config.yaml
head_dim: 32
d_mlp: 704
vocab_size: 2048
norm_place: "pre"
bias: "none"
tie_embeddings: true
init_std_qkv: 0.04
optimizer: "adamw"
weight_decay: 0.22
decay_fraction: 0.258
final_lr_fraction: 0.0
batch_tokens: 16384
Each number is 500 + 40 x the weight over its row's rms, rounded and kept within 0 to 999. Layers, rows and columns count from 0. Numbers have three digits each. The size before them is the row's rms in percent of the matrix's.

# layer 5 MLP gate, 704x256, rms 0.0644, rows 296-312, columns 0-127
100:500418457549498505474527522505517586521448493481510546494500544509533515562508484470532531517485521510475596515455446542539459445495553459449486442449516471482513484514505480551457516492503495533544504453540500398510440578397572551460484440425528487490457478556495524489572544501545498454418453534516433574479511575452507467462485470511539515534456412553506562497512477501508474531428
098:573525514543559559505482518512496478464446539495429542425532493439505470466473593497491478466572539541603564494590548505456477446522494464523476510484474439495491495508481537560489548464503460592447443460549577492511492441461525516513521505461394476563485460493509506535416552585493533526497494513508516458536420562537480453452446527536523449491505522560538513422466460484517542540529
104:494487469561487550563496469548467513484510462464532528469458496506533526529459457409569509495541505513502434531476477571480528440537501555515525488484497542572507504508468523490508453438521485585493530434489537471527477544466503492537396523471460478572498448509544533511477536564578515477500446480524471512538508552495466439394484484437568449441532468469472537448481477563561489550470
101:545521541519486536496570467523488546523479486439483514484499495526516554537488533446489506503546489543540537422494515455490461510475511473540445530532523496489547539475544443492474492469467495496503446480485542536505487452521498478469493453472554556611578467501462548442418469553469503541517508513472483522463477485504586416521467474489435587470447477510525527507524502527547579532496
095:485509540528589494548550509491463570525497497557438488484505580527497520468478497497496475495518561554481456445546512494531435501565485504482467492427483561528482532540435485522445449492478502493502487553512537447505483497496539520461513511462483523517511478483480514505423487533474472432457530415450490523534548545535504508531455517518459554509503432486494480524531405466500508486526
103:537577480588518450549493492474510523496408449555527538533474467451480559518504526533435490491512488474436478451491532490559458505544469530469493571488582507507535478472519545478549523496421534466519513553500488525484538532464502508483503513503573517477539541543470495518536511504499471518436563540533434554473506498402542421484473483409492467523441542448565553526527480534536455452431
100:536491489524552563472501422562467561490453469519528508491469515529536523490499542478520508573490492502537512520489498511449491498472443486524476521511562543500508490501470628523546451483488462506552454561483533509524477498463523448547418492464549508529580475522574519465462535513495444495490546478478499513444481497509593424508422396494543501479538491471489537493471505550527489487468
090:522480469545542508499512475496527450546481525493520416483439563525562479453544517483501510516566571539461519560534506493503444478501496535601439545476455524465480531490546458529535418401524568519532514482492446508544464490535522449550503488537514522511461502513539412496473547475539567438507543478492609486475540567517487503514494511493478439424516496492474487500472463546446549474447
099:545515550554546474509557531522522461471478538400495515536463549477536526444490538485453489514541460476506499517523412470519484513480547566513494512482488439554522497517520537515461518511490457487433392515513497470541512513454503497518519430489473550503630551514495500476433533586518498453492551467465509388470471485508525505486469469557466487505435437467524558465489462501483500442507
098:573504550538504539532457496485475522544552506504613513517552514529491504599486545491522476494508588521529486519545506504465464525547521560534451552438583597489516514535511483471498508516477498532539455546484580543533487510503513502521539503487521547552535439428493530528443504568470513504538509465474451502438421425440524431542464390559551495444450518509526557514551532490541466486500
108:538493503499453531532462542525439482463531467456488490560465494574498515628472472473492502553494469487579524476499495444510535545470463538461514564518504497498497456530500479374528533462460487523391510549530489564577530567534517496531406509522464543503535511516588476498489521458459526502505483511412468557424517472497564496531514543530456494491482499482473552504487553512499430477512
097:484536495494495496504488521457557463524434531526535594550533547452499468467428565587575452486558508519560531524543574474496462506533484525448529471520537497513546501530525466540553451460533454505507547468522429511492476506465531445476462586465540464505572445474509421421578572446480476430499450530482513557516490546461530514468513529509576502495518476508532500428408455513506475518484
104:489456549486525481486541497529481543483446515485537489475458555556590535487524484469559468490535435495551556470541500492491442535460518504387524393378563530519518519484573501530510518466505464544458461489503546495551478477575593523493533531464550415507480517542480540547499559489509523479548469454501556527388444536526565469456508480533550527439470488516462493475464449577507513456535
103:477496487509536476545514516595537466489439485437491491537418471501546467546479498588461567531483515447537495454486519493485503481552441458479465423493522526468507442550441487460477521482543491492505515559444418442533545471451508564559420488493480513466453500527555506506483505436474465520483513559521561532505478524466499538471426538518512439468483504402466602491494477476548481536417
121:592494472458566504455533501523456472520380488541519523489490500497471526472458506445505477538436527489590470550455514486454427510497495561414447551454553507603551495482517530469486528513470538509475484568481475478492510489505528463585520574475434489528502511496482504513416533586489476496446543460550439549526468519510539518544466433553497509411433525470550548477505519540445498470420
102:537495487559473577490524539464445498508553498506559535512477527484504544491497490483519509501470484549538526462445476566496515518511514481535502478465526470484496527446524530544434473431474501530474515563481587517517486464446555476509475507501453544550529507507518522469401506518407443519476521530493418519476522550575567474456488468513553527476480564500523547504475520550554504399528
095:498483525501516512488454481550467542422530507474502496435519521444489495512448506520468385531441505535538509471445504537539503446456542452450495589500504521519524509501501549473511484475553528494488546547453607496543466487409498520477468572525583488454506508531497473564493507522526461525553532525510532449518548472472490475514431507520510537493500498493517536483532456449490620525448
# layer 5 MLP up, 704x256, rms 0.0607, rows 296-312, columns 0-127
103:531490494506486444472518417489481472489544469503498439548464524489431554410509517541592474431536502539581491570480550491468475494473418497501539548489499425549501572477453464557466497478468446521471528443518484502542485449501479519475532444507473545469610571432499533462558492503504505543489477525494468573471496370528483399579466495474462520519496516467533445529485498497468500536526
098:496502560389461547515525512509474443509521521441480507516524506550541525450481512553568541507499503517499434515496504513549544501515556481490461523529570526511593472581495453531472541531442546500522535521541532499491571462566443517528488544471461518512524503443591495485539473455534501519452501474502534538461500553543542486482530472434488418556551514485467440518538510476495460480540
105:488491474428468506535473557515491477475523584562483511603496437466494524505433512386551457477464506464527435522430550471446514467472498525519560462441460507508506504450509500462480512501428499450476476554466457476542579474477520519465512539497488532492478533495485501534515427505554532526525490537502531519456500486398480543571473457520465493482536497509503537531517479424503495408464
096:515488517522510437504484567471512492451508495509490488568552486480514537502536481562481570481486512450453465527444559495531477562525535453528522447518440511484500534522510447542557449509532453512487526456550500491445505432481465539449513634537569571543588418563507546491509493477490464517472585549538558450535521417494463519475476519478487505560531569494562546511506515430502475522471
102:501466486508497492450533474457480486525556532495514496479533497518527522528507594538513524483487447481505529516540566471503514477527416472505510570533510488462537485422485547482542517409584536486560483462581507522461473513516474512528570518491463467497552514529515463512458575482458640442524422522523614480522455431522491514489506476505532445450468513525552512489595467448496557564499
102:468497491470555466403512414503391485547522423458538481499476512479549528470504500491549480579448551507486547418508498554531509478442489450576511538565550509466510546553514538470429501445500526523475535552498538490474482449482481524581507498523503534528510455536523454478476403476471485550499486461431449478508582456454460463499528498549590480472511439495467507458549513518495520519543
105:480479503436490529420477446508542512504471514674441476500511512471516498442565462487538554495509464485490460580505501501480456549479507445527513533507498476504458570477478577551443425475475476491475450488453521494489478494488522523475442504560566500500569498529526574492487548532427518486466489415461484501504478528465532476554483461457444521557503443462488528483519521456558495522455
099:489527473496506504489530564474473497562503439505412472565528533545432510454520423467556499502535538448468484439478527485586462465578541462487459473463537485526554571513440484436511542559501545487543539460343521509471570459486491491476477478539505496530515459532536467413498463468406514490503518478447467530611457492479543523479538448490460463541482419535543435561504477572497498470482
100:510456479466434511463445472483524438539463582466513513490429455513517464497430541485511470478419466526498450487463441580528469504457514549515514494542492470504566512549485522483473468496505500537517528448531496490520500468519555526572456454544550503455464503571486452511534507471513449420462543451516502474549513615482513474421504511544482453503549522513539467483494551526550541536451
095:494424495438548560497518482531518524483447505447479519495466491580542525509499495513460502506529476534546450440454465553520449519379509500460456480506473520543573475523514500543462458467532515528522505459472487486458503429396556478502462500523531571473501534546512485525504480392597452462491500557526467539464517555570496499491485533460492519465507492508469494457474574524519487464535
101:488510503518537484526517510494477516507463486495544505477519539452500489528449528476421442406547544384533568564474508503501544504492530528599491495487465493496537459480499494443468486467553521486536414471455488444480526564538539487494445454527530456451500489535564482444475486462454510426509529510543479369577447485573517481471476513465435435549515559495484481458539524488541485551470
101:493491508447483522419549485520562433490443503507488485539522507550496481588512513427475527478508466484499489520467472446468509491516542501541497514553553456453521600512529556535480534448621544487448511574447543492508492480523539463509419477453474495547410542489592571448434463436511583453537532422506501476520550491560517519453503530522502489494587559459586466570478409512497511494553
101:483521493462515469426561486547492430488415426491492514446509496541515390507428468503534520590456491452511550470515518512472455491535483510451516522488472486447513506471444462572449615548470449439504459485442539486526467530512469450504458512434518472549467488425528514496516521505571460532402474543501524506438551524565511591465526479537468426543456470543526470535497482471520530411522
103:558537427480436531580494550486507543466506519533495535517487476445476531537474408527500500453468510517483496469500475487533537474441468485440448455479562481504524629532519485481570541502491489517469421448453523494547447538460547460487454544490555485538460519452417400562553525539477457542429478521461557471545495575508478559464461436427515519511513488484551480487504512516517531532535
125:538492500461543459433538529527504499506393477530532534465510496510484528458498497469449524511463517513601506530476504473470443553497464588416471535434498485591481518443590502495462507490504519526460465511530494382488550504561509485539526603466452487463491535499509472491437523574511475526448507469558455549508474525504528509501572492536516521429491488458526523480535540502428537502448
093:520485574511538494510522496454484505481516500507460490493443639501526447492504482485506479521427510555486484486488432574483523547449560480469460477505554578487457506523508467524500508485470497486473533467497511498452451530524474468466506531583395581512478566499526471442490516460505452520458465538458504537499611510510488570475531431559548436462547538521472506515464553444455501497530
098:495465496501509562495536452513510529556537499513510512537441501492477474551469417464498415484582415500584541494520541543536503442492490463456494612476481496500470461507491532538514464477486403524472512496509564443510468527450501514461493502490548488478569498578532495574568597528494487462524398507514512510478519453474516457425534538520480530452453493501450494535482492472510510510565
# layer 5 MLP down (transposed), 704x256, rms 0.0584, rows 296-312, columns 0-127
102:566503503533512431444580503479510492536448467409434462463478477524468475447468495503536538509538527517527486499456517532440488516543453520549546459511507454540552562458527516482547483499420432584527515462452559497509510512423452419509531492468545493468481517497462420518531490549480595470524490528547520493529421471434528451501484485516534503512502453531489486468538518471505464422485
100:474476508390491442503473428489471409523536552490544509482499471512501488493485543532471373540553540545514502508550483522460529502565498494507494536445495503534446492439466544503494530518526470527540578465484548490492505428486415516523528459500485520488506454442510560475524497449513519488452523514576498494437501497472506463541453526482571645512576530570452484445489482444514569531476
103:581547462462517547624518507500467491570518494408533505546450470473493519564460542515542505467502476522518465452499487482528537509428467459516565513440498513508452565530515452480452468492496500516507472481528513514489506472472539445463496461471543526532452518534456466551422516490468606441507460492464502550552492581536500524583526525544451464499477522466495524634487525521509537453539
097:560459470575449475478473548500503465499415530539648442542544548504512519424510421485448512521473495457531564552463461410550526490470474454475498527454503509521495450509517458499484490563491513470524525529515542450476485536533509512551532464526570499481488530515521562503515514511524442461434522468541523453511483528539485552474533559442425489498473486462521556494554472538468548496461
102:525474570553509488523500519458488525553518549482434537410508546529484518439484478479486535472489461463489484493545440481535503505461516504622462467500444591462519511517513448569446501524508496567545405514466474507570465510481505513540474513454503511484513439436514550468500435524476490479428487493482470473480527476509456517492487451503493546473556480484514548486494523527525468517543
102:477490525486526517502514541506503520533459467604576529560492527515553570495591542469439530492497543511468407488508477563499484529510481460438479565442509495600544461525486483563460471495490518564533495473480517479529567548493484583530463428472501524545507528575471462485513506531529437451447449563595548480459494546532474493513496473496505457460536588502561523514568577503481433510476
101:510469466476492495505476565436510483462560544499475461530536476500474512448517471501417520442534484517472458533510477455483509437511574481514487480540415503442431473494469439419505495504480517570479537501489475456449513454492489523453477452559470423518480546461444498498419448560525573465539464518467490560547439451553407556553556648478511450512535511539512489549447514492512556528578
100:447478549399549475542512515546576522448453494506436575548514554502529579510493470493455477522485510498451536443474541473488544495478486496505530515556541564513503494509466516505533495499485453520459461467452494441506472539433541416450482498461534548488588517421484412494443442561455487545464509464472454462475410474517497490514525469551561546524507503514478510485484556511547482481472
101:583454475532484524481506498611581484483465544367471507504527461557589474497536505496403463574478520480518526499462469505531558414491546480475484460482503413523538490493500516499514497503463457574478512521473507565540519452478464475517468444505478544474544530573484530464527547555383506547483472471560520490590559592478542517468535535519555495536486588425471483487553518502511511499466
100:506466530514481516518452468509556544515541555522499501531559523511548470501431611594554471485525499543475505495493476586510407528522526523530474450551509503531455515494406514399481493521527528537535406506427527461513442498555509451465471566451552534467467528443495503499508502419448533451527467594459444522482540509479488489517479487578561519441491473493532556426474550534493562492551
102:463498496534536537486449500502548545519535452561576512541600523501453461556522572482442471462553548606433477533555454509473539530539611504440494482496543449543532494530436493497510504497507462501551557464534538489491468469485491511559447525506543418493523554496505559521503461490524494504459506494449480454472504541501518569508497484581511481524542478432416442499469504437553469533489
102:507477509436463453502512505446498513481554507480509535470515427470557576535486531530514528546480522580485491489483443556504509520524528533484527497476532510430495522532457499458522504452419429452540479496497408478461565513464494472534451511434556495420570529526528496540527469498488500495475498498527568586454523516576475515470488512535491555509494456528594503506482587546534529522463
101:509526448493476470409488538515443449497480420633585494508484532437511459486484540498519546498497504476483434510468608458478487451453538510489432532492512517456526481488525507453495438540488437465505461484496465491528502476463528489513482510485436514531489480445491510554417552495541521505500527527521500485519562565549477523525450481523522439475479536465509462500606500466525472464543
102:521498511572456586491536460509463511498521469494449557426499491542404522536519461448511480481495441506471561448522496483508549475470441484537543527513405545529506457474517545565538467486460492529529426460501540467535483434464490523490497547512458494463574475465542508497548409535520435457490458571572494495484524417524472531519546435514548534496497475586516451555498412445485524483480
111:562492503492502507477526497497504493488472477627496494514474495512481516505503491486489510522456498532532522531484512496521469547515510548472504504492498475511479502493553494477506490494530484501466463507515516463473494511499503516497482578504525497498510500468496466468451493487530527500457486482523480518506510497495482531507539488496502502487502510475504501504536491483477521523507
097:480628497531497489514558573431551531501520515486465489495502542532474496467536497501526460486501386500452549445541463445501525543504522494458537470432541471504525499462518499445484468464450517579518487487549527542498472495488535541477490562532536482496482575492445530498437548536525507498422463568551478503496470542487533598473515423453471523464496462441505577464445473548544476485535
099:507543518539537486520423481507590556601432522447496505496496522484394491500514438541508513459463502537509506454525494557502466539554484475495531475487572487491513532488468536527592579488533457466536512556481514525560468507474502563477526452466559481467528535504605503566497461599511505459465502538493509486546543485542477405477545454516453529455470465483444471451411589529522487507508